Weights of a small transformer language model.
Size: MLP 384 squared ReLU, vocabulary 8192.
Architecture: rotary positions, no biases in attention or MLP, untied embeddings, weighted sums over earlier layers, capped logits.
Each number is 128 + 24 x the weight over its row's rms, rounded and kept within 0 to 255. Layers, rows and columns count from 0. Numbers have three digits each. The size before them is the row's rms in percent of the matrix's.

# up: layer 3 MLP up, 384x96, rms 0.0608, rows 69-197, columns 0-47
# down: layer 3 MLP down (transposed), 384x96, rms 0.0626, rows 69-196, columns 0-47
up69 100:097117125105161131195118154128119100149167134146142105140151144154141100107088103109174147079099112116153149118185090148154163097138117111099154
down69 102:107111086143117135127118151131148124110108138097101129133115124140126111124121154155134126106148139113123135160063202101112134125093141118107132
up70 101:153129141131122100138109118161139081115155126147087125099111124126101093138133115107140112145124112106134111117213131159072167115144154161107097
down70 101:154150180118151087140137145133121146129157138145096142127102125136171121125144069121104127113101099158127109079104116148129116143104112134177141
up71 119:115117112120103114120147138113120084118100146127129118097131110174142134132110114108116164127126132137165136125137088141091118121112150112091166
down71 118:125134129133121132062126117115115171139141132123113100114084127143108133166127136110133159137141152116156153192164130106163110117150117128171141
up72 099:096122116069125130152130103123068081114100110144147089141152152139151108128160129121141088131118107098133140144132090152120091069146102114114113
down72 101:162121126126135117155103106125115100148100178124123147124095111130139093127077089153125110094153168116146140135086124108153173100110131135134131
up73 107:096093108107136139156185140119135136150182093100155160134094141120144042129133127144131129090108114135147133124140094143113111099152147134135090
down73 104:093176124142168135095150138109046111101163142137143096116136154083118148109120140101131115131101101122149152146149159081166120130114107102130137
up74 115:128060078132104096146147130147099106148112112121138097104150127118175088123144106134142156096156107119141112104137155157104133138153137137117150
down74 124:098129092118125161132130134126153143148077093120143114127139124137126092153121119119132138126151150123113116130136118074082134114126154148103104
up75 095:088130115112125093093155130149138109125141085125141137151114118113099134124142140045132128106136124144134066134153112121126168113136120121104121
down75 093:120162109156117123131135141118112062163109103088120141118166114103101127123119160133095122141136108092137143097126119162156139132140173169105137
up76 088:151121130138160083131174141143143117120142099082133156155097108143173137149092135134120117110105122103102158105153128137132130109134134132128143
down76 090:145109126106151143112191107101120136101155132120117136154152116116127113095138163143132154101128126135114155089105144117144083107143041123127159
up77 083:092156132149170151157155123116167112162098139133105115084134141104135122147093136104125091161137082108137118096158136127142121125150163151149114
down77 079:164152162162115173128128122112149118130136140091105148118121175111121139117138146168135141140108112111162115125125108151150107143092109097136119
up78 120:089165113104132161122146144142123092127121141162155147122138136156161135131107144129159128148138119101115081122122118138118111100150176110121126
down78 120:087118160093136119110133192129151144097100142126159132149080113130131166119102147117145104109135147121109134134158125080132103089134152139129114
up79 098:151116146133135109171146147155149127122151123094118097147130153174106109090118105116113121122109136088119148125185102112127104096103163158150130
down79 099:090135084120111167159095143140147157128131107140145146132128135121105155143138100077103124159113136110126117095140140120119093112119130095085110
up80 102:152102108131150168162129122140107089126145116144116096162105098126149138148093101117127142155106118144113153109165095157120102074147118153126169
down80 104:131134167190105131103154090146125100158129131108111154083147124120147161139120140120127153121146100101126117101100132134121174191143155122071091
up81 115:140110122073088126127133110137122105132145122120148118095098112129139122128134121120159143120104143167145093112143126120151124115169128121113172
down81 116:163153127154169156118105087128162168167143126104109141152115141158137137115135106187118179159137098128156096098170142152090096139126155127134124
up82 098:120131135126138126136138151143139086107148138146113055118176098144137125121150133187123104142156091097122108110131128133112127117139166106127126
down82 086:115136108168121136119105167127145083154140130097127187148115112164120158107108159143139103168123099133181114110134132165154125146136105097138136
up83 100:087123109134123124133184125116109125090192106143140137103164158104159115133090098106157175122087098076138155088109123096118106101108132143129134
down83 092:139148144146113127112167127089115148117133139131105148132150185110124131131119144089140133120165080093146131151134155079146100131133095145169151
up84 100:124111068130105152127136181110120116107134143111166087159093113148123119110147135098116132072127142144128133102097099078134110109107165156086145
down84 103:082122130094127147175123140104147131107141146122139130109114125157150110147116085203158150086122124138135163165128112104180148109123122124138105
up85 100:140134113075145102088148132128141128136117135137156104114103117172115114128102161115153128113102138123093142083125065102145132080152151158064150
down85 102:129171098099117096134117092177089125127139145144070130150120136100141148125113106156153120069121140140117153132104144112111131147158082065130136
up86 090:129102077105118139150149111125161140152145116135150099121176171115152115118146125144106126144112145138145100116179115119170127081105092114127136
down86 092:122133164116129111144167065164161173166097136152117070138107139173110151146124122147120121135137157143176100137156126124123119137138147150195153
up87 101:086147104111148131127134100126101097111170160121103109111129114115145128140140109143124133088146098131096089112134126124097157097134127116105138
down87 099:142160144104183129122073170118134117155100147137110090149134146128099138071141108121129123117081121094160128126151141115134104112124126102128141
up88 100:098096123107120130145124115119147137129146130091099141141103110140146133122149103123150121107127094130080097098153154147135125071125142147127143
down88 099:144096141135141125124118152114155122102109144128114131139114143128120134124164147105096135127104124096117097102161117155103055143123121170128096
up89 117:082117098151126112173130118121115116113139083134090124089175089138134139148110100168105130123137101134164149123155166135133119109154173148102112
down89 113:103138115113152102093120122168113106145091127127137162094143125135161107131109100149171107085150149155139146146115098128160130114115144139130104
up90 098:112118122118126111151131164118144134113160133101130099090110159141159105146152108125138107088123115165127127140183152111144123115106133143152150
down90 097:102103089115133133142114144146150121112139119178144131138099175118072137149124093132109156139132119097135134126126120131111135081178079083067087
up91 108:091125115102145134114138124122133131136120107174147096149170116122151131150101110104130142124136126153130158072124111122133111148130160137067112
down91 114:130184138131123137128122168103098066182165138106133129073133134120111121129123131137131138137087131105136114102159091103168171154142081123118168
up92 107:140116109133107140127133141104211131081143103099157091098102126137118110112160114114167170159154123110160128128151073159139155113208123136149132
down92 106:146136173088119135133118117109109143136117129140146130122118081132164141122121099109141149082134139114088095134145156144075098107154130158189135
up93 090:131089089136100131162134159143123144125126143090138081121124106101128125097127115106125108137119105174131132107129114143090143054153149135157144
down93 088:102133172121111134137128144152134148135139143145170119122094094110121187101117118119145093138130113113115136135130123102135154106136123116136143
up94 107:108110068110175087153164146122122117107180145117142144134117143148143123111133151116151124122108108128174112112106121106126119095102157142153145
down94 105:145130124150143136086123132157132132121089146128130165110141125109166134138121124119121106117062142102078130157077128113104178124166158118104155
up95 100:132075125117130144140105164147123078143134134164138126135146121131130149109093111148113150134098117157139111158188120135091129142143136144124168
down95 099:157115109108102102168086152083068151116135094127108122143082159115075127135136108072113145145092129125122134126104137142106116125124097099126144
up96 097:133131120099093087110158198094154112112093140098099128100112124121142101135073122169124104114137127111128122126133128111113135126196158154120138
down96 093:111124117168124132141139117123150112088090183105101153127145144121102149126110119146081138173095111142148109143050144100137151139098099158113147
up97 105:106106088139120170130144127152157145110120127127078128133135132152133126102119115087102144146104121130140115132125110119039125077130190094117142
down97 108:137176134115132151121151117145123120133129124189091120119171163124118156175109120083140142109147119138115103120132142119133092149116116187140148
up98 088:131103115147139139133121145138116132142110106125158102161096133121157117121190109141138128111097097134098078109118103098079145101075162149097115
down98 091:136132135107125150160115100111143099133133166125145081150139135101116142194189159111156119126134152159141115186127126128123165133138156134124150
up99 087:108081137135151129108131119151132113132151073091117113109075139128134122108143117133149137146162070113102062088144085136101138149140132126090140
down99 086:137145139153156078137144126120116121107141151107158159104142152074130169183102162101119121122123124159126109123063120146186143113109134120132124
up100 091:163092125097167131135135133125158145128146118144126112159118151120100115153133106129130157118117187165131110123123116141125139100142110109098113
down100 088:118132109121117151137141134108097167169128122118147076160128106167147115121129144122068125157136148150123138107135131098114137118087127106106135
up101 118:134100084137134140153131162170156117132132086126132153103120107156143099125141104099094134109129141147164140119114054135168136102147130133124112
down101 121:157163142119088071106121158101149169081169161132094117116090125129152126158141122144147151118124156116120186112116136107129143124148125126151104
up102 108:087114097098103135099148152164167095147167065100136131124096149140184100134152117123151102128136148135122099086174126172106115136111100094123090
down102 110:129139122146166127093156133104116116130104167129135116157118161140148087122134133157111128138142115147122146125136128163156074163129126117158087
up103 108:116112148084091131110157098114140096069139099118141071134128151165117126131159113127145139133098124134099136143121126135114180086140085111094132
down103 113:111139153132146146127124126140108121129124155140132163091099101152154109155159183126081140117099147152092095110173141110087196126129170158144144
up104 111:113146150120155097132134083116186088088107120087089110083106123124139159089112099124131132104093130123130118120121134118079126128146162112165153
down104 111:100149123123127123134117137191128146132100108074118129149101100128099123158106126079134121087163122138103128139145164122105099097127129145100119
up105 094:137094136109166130119167143124164154115149133159125133134135159135114089140086135093174116137090104157164139125112119120123139063145141124118096
down105 094:136105148130158146125118110159153153162111153134150105157130135150135094128098147156138124107141186148111094128121155110168090132132136112123138
up106 114:126101109107099102136177152145138132147152115119136144156090112130141111124141091089162150130122108110130125151133086108095114158140111131107117
down106 119:072131154106160150137126107149131057112135105104140179138128117122118126133160188191115147126128142105119145082116164111136132154124118135093121
up107 111:155142113142131141105160121154135097149127117122099131091103115162158147122120111129114142152091043103152121150138108127103121138162142135127128
down107 111:108162128122172116106141132096105139157158127134113150123147155162091135125120166142106150121140139172132122163181177121154128126145126140110105
up108 095:123104116117122118142131096113134095116114073137185148120127142142169085129113149106124150114139139121084123063139077103099168149094109126093193
down108 096:129155088101099159191118104132152129132166114116135118122129175073114172117126124093142114127125090106154077142141087107128094114145106094151145
up109 102:103048088087172128139119175136121122118150096095138150155137149145130119115122158130133143153160132136141123094145098119127121110132144145095112
down109 104:130139140118116134156106144142110100152126137148091131104103155080095183145126107092112122090093101109141089131131118137134153128125119088133158
up110 104:124139124122141118150130156164139116131137134100084127098141130159150138137129085099123193134102062123127145144132129139109160111143112167140155
down110 102:137152110130097080126123118102124124133118140105144190138147129139150117095160131138126126130115111096086109154128122119090109105102128153143133
up111 096:099135109119110109162138160116159122108123132118176110158138099137135146169137119083183126099108125129115113137127106111139131110156155114085094
down111 095:121137130124099173113150121117101166100141167136095137110164108114140152116103109121147092127113140145167146108132141150093129168112068114104180
up112 105:111071174103146150139137131147135100097163130170062099143110150141113125139113092134130105127093093108124128105151127135113122109138149157125161
down112 105:117138127153140154161160124102083154097107086148126122163152159133055148111149102106118133145164139115121099123132168154120111096117081111129125
up113 091:108108121113112128120119147130121086132121113167119057138136105085104153144106108098155167140136109111137122119145101100153143093119127133107145
down113 091:125080113090119150117146127149114115097128170167154148138121160095119163096158094101094127156151105134128118124125133136135105093091137113165122
up114 096:126103095093182083126133107151154147122172082137156126162129185141133110141090112108131141155117122136125145122109162154106172089155128125094111
down114 099:141087103116155159097157123148101136147121137156104114131118125129149102163119160164117141103154161119119089151122127132133118120091152123095132
up115 093:139114096130124156090110106171144151125143105132147158095108127148141056134110122081168107118086127090122158130174108146132128097113121131158169
down115 089:127138166120118153158143157105108151113127139119110099116121181119091177121130110143112151171156122167128081072137140154136103099092127139152129
up116 115:093096125138123129120153187109161110134158124128133107136117118160118107112128112155150140128151121077111119156175098121109110126096128127105117
down116 114:068141129152099151147118146113128179129107138137116114114103114136127107126095099157173137155142126157119121170133156122136119110093161123111155
up117 099:114144125128112138145139122139129057110199151154111167123125119117132100118116083151135180125111096084135139101130102095110133127084130139133180
down117 097:145135164115092151144131124124091147102114105106125133094150164069125174101160161130116131119125123136142118108125132134117101148109097130177158
up118 103:078104140066142111108129145149132107107194072142116144131131135110124135128122122121136096147076119133155132087099124096116124087135146131105116
down118 104:116151129136178121137159113095173158089109157158119145117141128151139163146129128111142152080114125130122137114077127144079143136127150117137129
up119 089:143125104084164094145160118123146105109096115111113082149183131120122076087128104138121162131125128081124121107173119105120123092125099141102123
down119 078:126154128144138111151145085152106162224112166153113136178149123164112102130089100129084140131153139133148130118108127094107101142133117132142115
up120 089:090122172126134173138110111137138072122151086117070108114119141120101141092102104156110123141100152129122096098160112132056144107145124128101142
down120 082:163142156116083156131102120120074130126148144132103131139140111128071134169097109140104133095113132128168092104110131132089160141157145127096133
up121 097:129144139118157081129169107113156097157110137142083132133122134115138097107124141126124154110101136064140139120145128129063179144124163176123111
down121 093:153160106118130129100138085146136123105113133116141165111111130174124121140120105151114119114132114128111142096100154115138145133111146120172113
up122 106:098135122097121081115146141157132125127158134102133121130115169149148137124137087126125131110103116070168155148111083101075135144129117170104101
down122 105:103137109109172133124136144105151119109165112166096113136164165095120116143127139103132118107110135121152107121156133121154085149131119130187163
up123 082:075097130125160132149163151137135118084160093100103150114118140109134158168120065126154159134131089105125150140137103127071153094103136148131144
down123 077:136140181168134123098156113088112155095111151109128154118137168097125169155143133114149107108166128133140144143126122118179103127096144123113118
up124 098:135128115140113089135109124157126125126114135143141110142152116092168091105138110093127087102093113167137151068149093116118160117137093154085153
down124 102:123119156099139122102136120154119162135076161118144145080108127155117132151123147165126121107109174122099132143086106113091095151155154119149102
up125 099:144113121118124157154113134124126122115112136084139104163123134149123098106131122153159106177117129138149092102182125147122156072139122125102183
down125 097:139154129137158097097162127157138109105158102150138168111167132126126101144121101114127154139116118126160162132111150114139134129140142119104069
up126 091:113153114114116181096116175129145108112121106090102123090106125132150122143145120139098117114135152133100121134165139121116106109185137167125131
down126 094:102124106118097143157114097102154102122094113129113113142104152118131188119137098138161104115103119120165101102158147144115122098114113120093094
up127 096:106160115095181144115154133115158129094108125141137166120127106131143068111160121119116077094152125087149110116142117099153152087162158158126113
down127 089:138124127155112165129084126080122124127181152117108152103195140152118143124138161139115172135105125131089153157150104137147138105142129116126128
up128 077:140115121124128099120121175112176130130171123108136093181124153157117087176102126110087141159127110108089105124143120081103152095145188167103151
down128 076:151104098115094122119100149145088147147139159147128143161159131133118133192137135147110111148176147131114094158124134123142115147130106122091137
up129 097:089102117114127186145162135168204116126176129131125158153161138110139146132157102116145128128113137100137117117137149124107110105107140149127160
down129 097:084153105123122177134143143125096119141160113104143104147125119127099136095132136140111085096105115132157115144132193106144121156163128094136121
up130 090:122142128093134109140103118124132095116147108104176120157142127114125125109152120099128128141102114154122114127138146108100085111163120168153104
down130 086:108175112096111120104106085144115100134113131150113155165171141101075121127099109140109095141104138136107153138124141144141097127136167115130141
up131 107:082065124134132158127185118164129144126151108113174135108120159142137105170101142107127096148109104114117113118134121120111140119149140117109143
down131 105:141138150165158120091106132154076122154115126116133113154149116122121110128128157116139091094165174135188152144142113121164113128156104084113118
up132 105:132130062127107119140144127134125074175113078063127112104123123100138064156150117140124145138168121136107130117155137131123167111118133186097103
down132 105:115132134106087137142136153090146139105124151114104122116164106157088152159110100108102137148137117127153144117114086084149121138134097092089135
up133 080:138127143104099135147159103152146123104132111155153112131144116116103131107140150124123149156099118150171148128145168096093110134143096109164076
down133 079:127148142145086106117126070166104130174154142148106127160130115106100139126135101109075146138125148090141089140143180128110117167107129146156121
up134 103:065146159099114141123135149152142122117147093099106152098126110142146130147119112127154159138130106075146121133116127117085098070118121136089144
down134 098:142151138152146163138156155144160182104167154114132124114111168158105142164175116102133128144143130107126174118139125134146122096093112142138110
up135 092:127123096115123120144145130135152111126131110142112113125114140118149055123141111161121125106135122144145113088143145098077202156132123170141130
down135 088:123136124154123155129122079151126120140137116123126130104138167140132133115179146109102077156127105152181164123105099147136113112121111108114098
up136 095:086076149091156122113114157114160133089110128088087113112145141104149117147120099123141152183134156119098133144134119116117133117130104149110116
down136 097:129124144125126148163155138095106140142119136115132175135113143130095146151100100111123144201178121104125112106135123105146103119120114134130159
up137 104:098084112113131119108152144120103121130092129138148147140156136152137088143072100159107131143154127068113129153143121130115127078150155113097131
down137 102:147137130130163185107131150078093162132092138154153099145098097159137099110107130133106117119124122114156121137079115117115114140106122131094114
up138 105:147150102084105102129117127089127099114117160153099117128106096132135107111139137072155148106072141105131114126125114150124178134164122140138166
down138 095:151087116117139153098126124106163118127121137103116133128107071150154087138073129174134076116124168107122121126135108128099112157130136131119079
up139 089:117130110131115112152099144123138121124153108110112092107140120119126130116087109153118142099136093100133152144144091148079132126109148180110152
down139 085:141160150170140122116121136134114113131069136136133114114164138127132146159118109122147110110189110152159140135125093135174112123120176138158130
up140 095:116148147153132101121131145098116124138100121146159136132176128097136119125153150099106107086110124106099157138192115107103127132111094157127086
down140 096:124101161108127116082120084133130141151115158154146173160127094121144114110087108136165110159115159114111135105123160126128145120135158122122066
up141 102:086101118133155131129154139164129128129090094164121131131145138120168119157110126109141135167100168190133170141098139135095116093146153133094134
down141 103:167131096135146152145091143127118127169093162135157091130159102159143104103115152192118132122157132104118140099084139134095131118114140141107125
up142 111:106139154121146139122165113086137098139148137095169125147125145171162147121180073132211147104098086107108109110143103150115127132178114103147129
down142 117:141137167143172122179137144139118126083166137140147117173142141093107125104148112113150156118140128153115146151139184122146089150109093121172118
up143 099:082145131153145102104162101132166040129130138098114086109154153102119129130145129082153132156121120144144096111129138148125161110167134135117122
down143 101:157164089125122126120168126131167134123129133141152120145168150128121152163056169138126124098141146124137172121118171133120125156133126108134110
up144 090:113087128119115089159129109124169135116157079113128129136130086147116083117117120116131158141133131098094113173172114090132143128178099107124090
down144 085:128159124122108096149136119107109108180108168106134117120165091144128089123132088111114138141162149126122124146112108133121100112118121129129186
up145 105:114065091120166095147183139087123137126155124152145124126095143142119138135088106185153137138107090153127143136128124145147130082175161133124130
down145 107:150068121141153128093119132087169149154095132113139096142091086127166131156130135128135123081152156140139133142110173120125133133146150088121085
up146 100:126090098104130153153148170104128130087143131168150136160081137122134060139120076120082124132099134115116098143143097136098131112132186168122148
down146 100:108101101098113142123098138092125124137129107151128134187126130138096131137104101135099112129105142156101105147125121116142128088139128151115138
up147 098:079093089099111118147143101131134089088142119121114129104185106145134096157117136139095165159140129142127109108136105160110171114146155116103096
down147 101:132141160147138128133118134114119119140130124134120125104117106160139106066091111155136128118147150082111094117148123141150115099167124095086122
up148 106:141123144164130128147143101144130120135146121141141131119113091111126127103124133121103131088133097119134160091166112106063115142122152190113121
down148 102:139118066158126129092140140149126149160129182120125103113102142165154116134095101096128093104134054156093161120144134130139145121119127163119145
up149 091:135146140136115096100135129127137119124140142168096144115114116108164146118137077126110141143151091117111099136133088132091144141119150130077126
down149 088:146135129092119140131145127088096156090119102121142120090153150117119152116142134131146105103148154200164137116097129129183102154121153110124126
up150 105:096057102108136103103131141127131125125142141127109123139121113101157084139131141166141128091114108139115146096124156114112076139111127137116128
down150 108:120121143140116107108118068133133211133119117169138131113100120143132135109143100131147133108122136142137206156105138153078107144115103113159100
up151 107:120097120132136079084100183125188073130127088095095114140157123146151095159096133123121145140124130151114141090149137124116114146121145137121110
down151 112:144156137126121128188159134133075120127159087154104120111152124106087144155149150091180106128136111121122120119149166091128175139132130117092166
up152 101:130125129118123122120121166132160125121143157103130098144098127136108117136132108107121127078151090110104144141197124111136128116155145110093066
down152 102:154141141102114126107094143138124138119125120172118114145108176097134134135134118137103116125126147147119121094113133120085110092136164138080182
up153 090:131138111116137084130115127131130095146117126145121127135131166112137119145133113117142130127163113108140056082097079113176122111126175121116166
down153 088:107142118125125143146099134142136109152132138134146117152123174111121127139113146094122122175154085108119133108144094155092095155152125107142153
up154 114:054131099138146111118139124135156128133175129107074113083120114161186124156111149134180154134129121150144084117168107128160091121151126149136142
down154 108:132165089143113101108134123145126144132084125153080149079130138132125132124129166171102164157163135145146090161116154130126090169111158133134111
up155 101:084119110122161144144109163114129091096160165135100122134135143105139140101136110121117139138099114163110134112127104129131153095113154158083167
down155 096:137127139127136144142091116134129160097137145153098138136089182114086155143150173079133122141083165089125140120123121152141116175141096118112122
up156 103:051100135112160123124131145162126112088147121147125160144132136154127136146150122133096149158142098086100063125116098113109131121132185128116118
down156 101:184103099095135099126102110093119116138142131127122133129140118104154108179090152147119132088138115121128131135093131128165127177116129103099119
up157 112:112134076130103100136187133117146071123142121114118100103129128167149117115102128123103150068116135159115143102156139130162143131118125154100150
down157 118:126113142144133143120114126138157146100149093155104131147147166065146146185119143121141135140163082111142096083111115111121099123125097146134140
up158 090:137116120132113102170132167152155096081099118171141108133137104101159112141095075124124111124113169111103136100133103119126138113146146137157141
down158 093:105167121183144127156116172130136091121134134160142156130108184134134151129143159127109130168155130165156119102156078132115130140110134143117153
up159 093:137114105106137083077100147133142147150144102127138136094126151117123112120100138098095134102163109100131133106148113141126106128109163187107140
down159 089:121162156154143153131114153182136090131106149116118116129162181117085194127163128113100098155119106120142106106098112179126110153156110134149152
up160 098:130107076097126096138128106158170141096154114103127152119104147153128147131138125113113111149146095148111142140160097147092147044116158131119147
down160 099:131133149135115127137114165091129129118098137189158171099115182098135155116124115133146131123169097136136054146172110119145095125092111127117134
up161 106:129156101085153109126124134130136095093173091113089122125154122148167080131128084156163124112103130148130069132158141105137176089130145109085144
down161 110:156109125113138122111121160152124174136094153142154108101116092118138097145110137141125121082151164118106171168119192106149133131165128129141092
up162 103:125088087137134159122159193121154113136150119113117104140116126129127094158133123111123088135144132113133130133168135163117079113201169163097105
down162 106:090116137102077098102154106135130098114120123142124115127156106129118137121111085105135139109116154148167139154119122131140162102086135120127111
up163 091:113091122093154077137120101176128105132124134084166087150146118125128088126104074136135082099109147109138156110128084122131149123141107124106097
down163 088:167107164139142151132101157143107115133075121147126158109093111128120118131130119101097104124139132145101178150083140142145093127117170156071136
up164 114:092145157043156128125144107173131111111088142123117119114142120140133115143113129126127113132120132136172120144132093119094124133131132117119157
down164 114:153126115165113118129121111092143145153137097124152104120122103133140063164111122109117090116130136152139138133125157107125149121117141104131134
up165 087:078106128103145152141136164139121123105143065138160104128116126173130129102115159126177114129144110110148087117146140140116107123115128128129122
down165 075:123118133116137152120111142109123107156126148121122149144135108142133178125143129152139131150136135115149097162124149147168140148127109109164136
up166 101:099096131121164125143134111159163104164108092086142112103115133132135140126102119143145179119118074083159125119122137150113130105136134120108093
down166 092:113135151155118127103119098118106166121076122133113123134128132104139142123111084129123065119138163134153115120128061137146120140137080124093120
up167 086:139150134113122152087137155174104101076116134138124125116147106110144147144125089099112141145099143128123110124134136085127160115117145173168153
down167 087:101099151153117059132154123135116099114165119119148136117158160100100145115155169115092109136140123139103131105149099143114114115096138168139090
up168 095:150102128113094091180110140148126100125118071125174123094125136151125134139083151130110152129132099103142121088159087080135140127110122163117106
down168 093:165158167152092131106102112142131121143125141120115113136111155104111159107162172158096141131151118100190102132138100154123128128165122132198107
up169 108:096113096110126073153146162100118122105113096081111122140167099145142106148100125129143157164095135105115103124159112118126105119159154157137159
down169 100:139107145171111136144133161146108120134089174125101131128148103141103115148087138135158131151171095094136141142122122125124124140161148147145128
up170 104:115085144080119106144138154145131135152109114107119135144101112159147129122126114116102130110139079085088129169159118121111103115119196178115115
down170 101:149131132141117138136150104143112149106120147127135185144112110127092134152140112109098161132143102187164145146106148155127145120098122113090145
up171 093:137116127147165094142143151132144096157144149084108157106097117132150114139123135099117168134100110093127151082137141157070142084113133167115079
down171 093:134146118135122113086172147102118098109156076130151139122098149112135082031119120117121144121153124150130145119152087123139143135132139129137137
up172 101:148130116144096130111171144119115089119104125109171131102122147113153123062138126103164125103124085118135101119145080177125187105127137127111128
down172 094:107141126175141126154141116104103106161114143139149138156131194104120168138135170126106110124125097166148146154135125130153156111131129121129150
up173 097:117098166115143142128130173092116114125154150144120099167144150117124131123162113102137143126100137144129139118194140140108099125133145154142113
down173 092:125126100113131160144131124172110141142120129139167125161134109152128115153128101080130173144132160083122120120138188159113077107145103104117100
up174 086:120107155099127157111123127147132089127108127128155116141151097131171115138093099091121101179118095097099114154179122101079135124153153158113137
down174 082:109132112125091139144097106148119137166153122141135122167113089119064101147069145112105126123132154100103109168116132128140121143138133122104135
up175 091:153128146113127126133161142143145066122155147114147157091143111121107145132108142121157128109110121171120170106128131114157130089154143114132100
down175 090:146126121134161109107127124144101093146108113125136127163127141113118140122140190095119118119120137111115141099111158121136174122080114138127105
up176 068:109142121117128134169158166148124149100099131111143112174132118150128136141158143105137151142086142132117139109128115161090122147100119125144101
down176 071:088170134097122133153128136098094134106154127138115137107139098128140134114135178105133128110115111142080132112103123129118105153118088097127109
up177 098:094146057114117124138106173155124135111093106111141064134143116176148122146128123107113130109128089130110095071143131123134100120163133113106078
down177 082:145157139109128139149101159121091138143120139116130123096153097137138105106094111119142066115154165138093138105091109124117125161125073085114083
up178 104:121131147132132145107128129179139143138153107142092147134137108132152104127096138144133116092136071066105134116152099124095116127130134186150112
down178 111:105144120127127083137143112115104138122099158137162089156103126140126078122137131155109102132162105153128151110153081129150114109132155100108158
up179 107:139079128136103108153119158150152096145111143105104143169109106106151104077139091132127130101089117082122133143159123159095089136133120160130112
down179 108:132166107146148121102152105143109106093104127162120122154144148088125111138106137152106090118138122162151133122105092114132144154134159134089119
up180 089:110100121111118148150111155116104093081139091095160094097099090096097097122095120130138154146158087116115111101142150110153104088122142151104114
down180 084:166139172142127177175112128130092148139158179127121115121138141113091113107113139142134145149143134153139120120118131111132126159134142106134118
up181 093:115144092058131159103102117081129084126125090145132146145111155115151114135119126116121119151129110133124102134100098090058138129146161112106137
down181 091:146104115103128119171101120107127127149115158110136133166152129084161113128137152150088140091152088145131128146118156092157105133088178136132126
up182 086:102134104100134121147140113085143134130132132136127117096130110161138094112125133124126130131146140127129121118127123124114191145152165106132133
down182 077:106121183178123133136127134122107136169122167121097184148149145135125138131123162156114105155104139126144136133104126159151146184108123161163130
up183 092:079119152164101125137124123146142092117111115134103130138104113109151123121136121128147094148082106111114131141156114117076137147187165143127107
down183 092:135130118124092174118113083101127128118135139082131140151144141144148120152126150119177083118132119134118162186127113098147145119157128126124103
up184 105:129151092098116111130167103152144108157107135123125154135098135142135121100128130095161164144161105114113113159136136126090172119114131119111126
down184 103:136116126131145128150135145119118154123126107153112104133154148141109130112141145132106108130087121116192112122123119119154091155133079118142158
up185 107:128120168082185109110140145108141139097130131100127130142165090117136105134168117098125124154126108062116126107145114115131112099181153145126105
down185 107:125116098143153119103160143088128126124115147183142082118090123173102093184161151077082141133140105118112145145155149088116126128138121155139162
up186 106:138142141068176096104176124155152115127100163149166140129140142131140097093109097107130154120120130105110142108121117121121159091133188133116102
down186 109:147149110113116127107126111141106177165096145125125127134110124148128096128123151169104118057136169112127154163105112129141080107159145146138102
up187 097:104103123132105084148128101124088083123119119165153122127146161138179121159143123151123134135126081092111124146164126094090116148167118111132120
down187 095:112133118130122092096139150153121117131135134133125167116140185079145131095149138105132115115142116110129140123095119135114118108118109142181176
up188 090:134111109082124107146140146088120098068139133162163127153112138083140135109123143124124132108116146148102103111150119154088100110141150146132124
down188 091:095172105096108122088116125118085098138142148181135108125120151078134117151104102159130107109153121120081121123115135100127104168086152124133159
up189 111:096148120139136151127133128118177137115141138152107166134092129111104099146166130117128143139114073149147128132138094131097130126124166117091101
down189 107:147107142097142129147118139150137152127124130125151086168093147116128104179107141089124116126093190150134123142127144119123106084107134119140171
up190 091:141147108119147142106130148119099154146158101124127104091156117096152081130129122147123135133123105116122146047122152098149072103166120135129105
down190 085:141102166135074143153088129149072072094143094120096162094147137077107110094154160103135121141124090113143118126136088141155141164116118136151142
up191 104:114156125104153126138138113147124155129167116143105050116179151102172093118146139139128180104144097123171117114113126115110159130127149149118127
down191 102:103151160153118119118134141145103146122194148140103113082108148084084157099131143098120117157105130103147117140136088126163145116127085120160106
up192 088:147115093136101123153161143123124104122141158076139150121132145112155111107113136152158121113115124114100130106117151148102139108143161120117132
down192 093:156135142124136096139096123137094146147120139114125157124141091129125153101102119152134100093098169113127124116102113110146123123131151140099116
up193 092:102076118111144103150170106141131121131138109174119107135090156142128144129107150137136130146164111117146130109192105129113124136142189117109096
down193 093:087139124127139113148117116099105183122142146187144118150134137145107124107142181119084159110163161067111106115108116144127087142112129150133110
up194 100:118125098129119121148102143180166094138183134129131165147124113103156110155135085108128151133126118091129098159133079127128170102126108099114104
down194 097:114125161104116126111158121174119141109084177119128145136152141129132152126097134126144135090160107180153148153100126133139116107159121148155117
up195 087:111124122143123158141127133080123136109158122126085122077128121073157062162098106154108116123125069105127136113123132157137118121126136126150128
down195 092:132115148158110189100110143101097133136170126125121132074133137117134102083134124104123119155198121155134112133141143125127110138123179122145115
up196 103:104172063140113114105169140107112143145106110122130135148136117123128115129108072123147176132151152072101137168152129110082155122135176163091153
down196 102:128115114144143145121103073112153140143110150103140123133136116128149115124122166133148149100153147120127107191127121154099118129133156099114106
up197 105:145161093114103108108146141141180061114121098151119128103106070116132092148090094112103140118123127125145143125125104124105150124101107134129154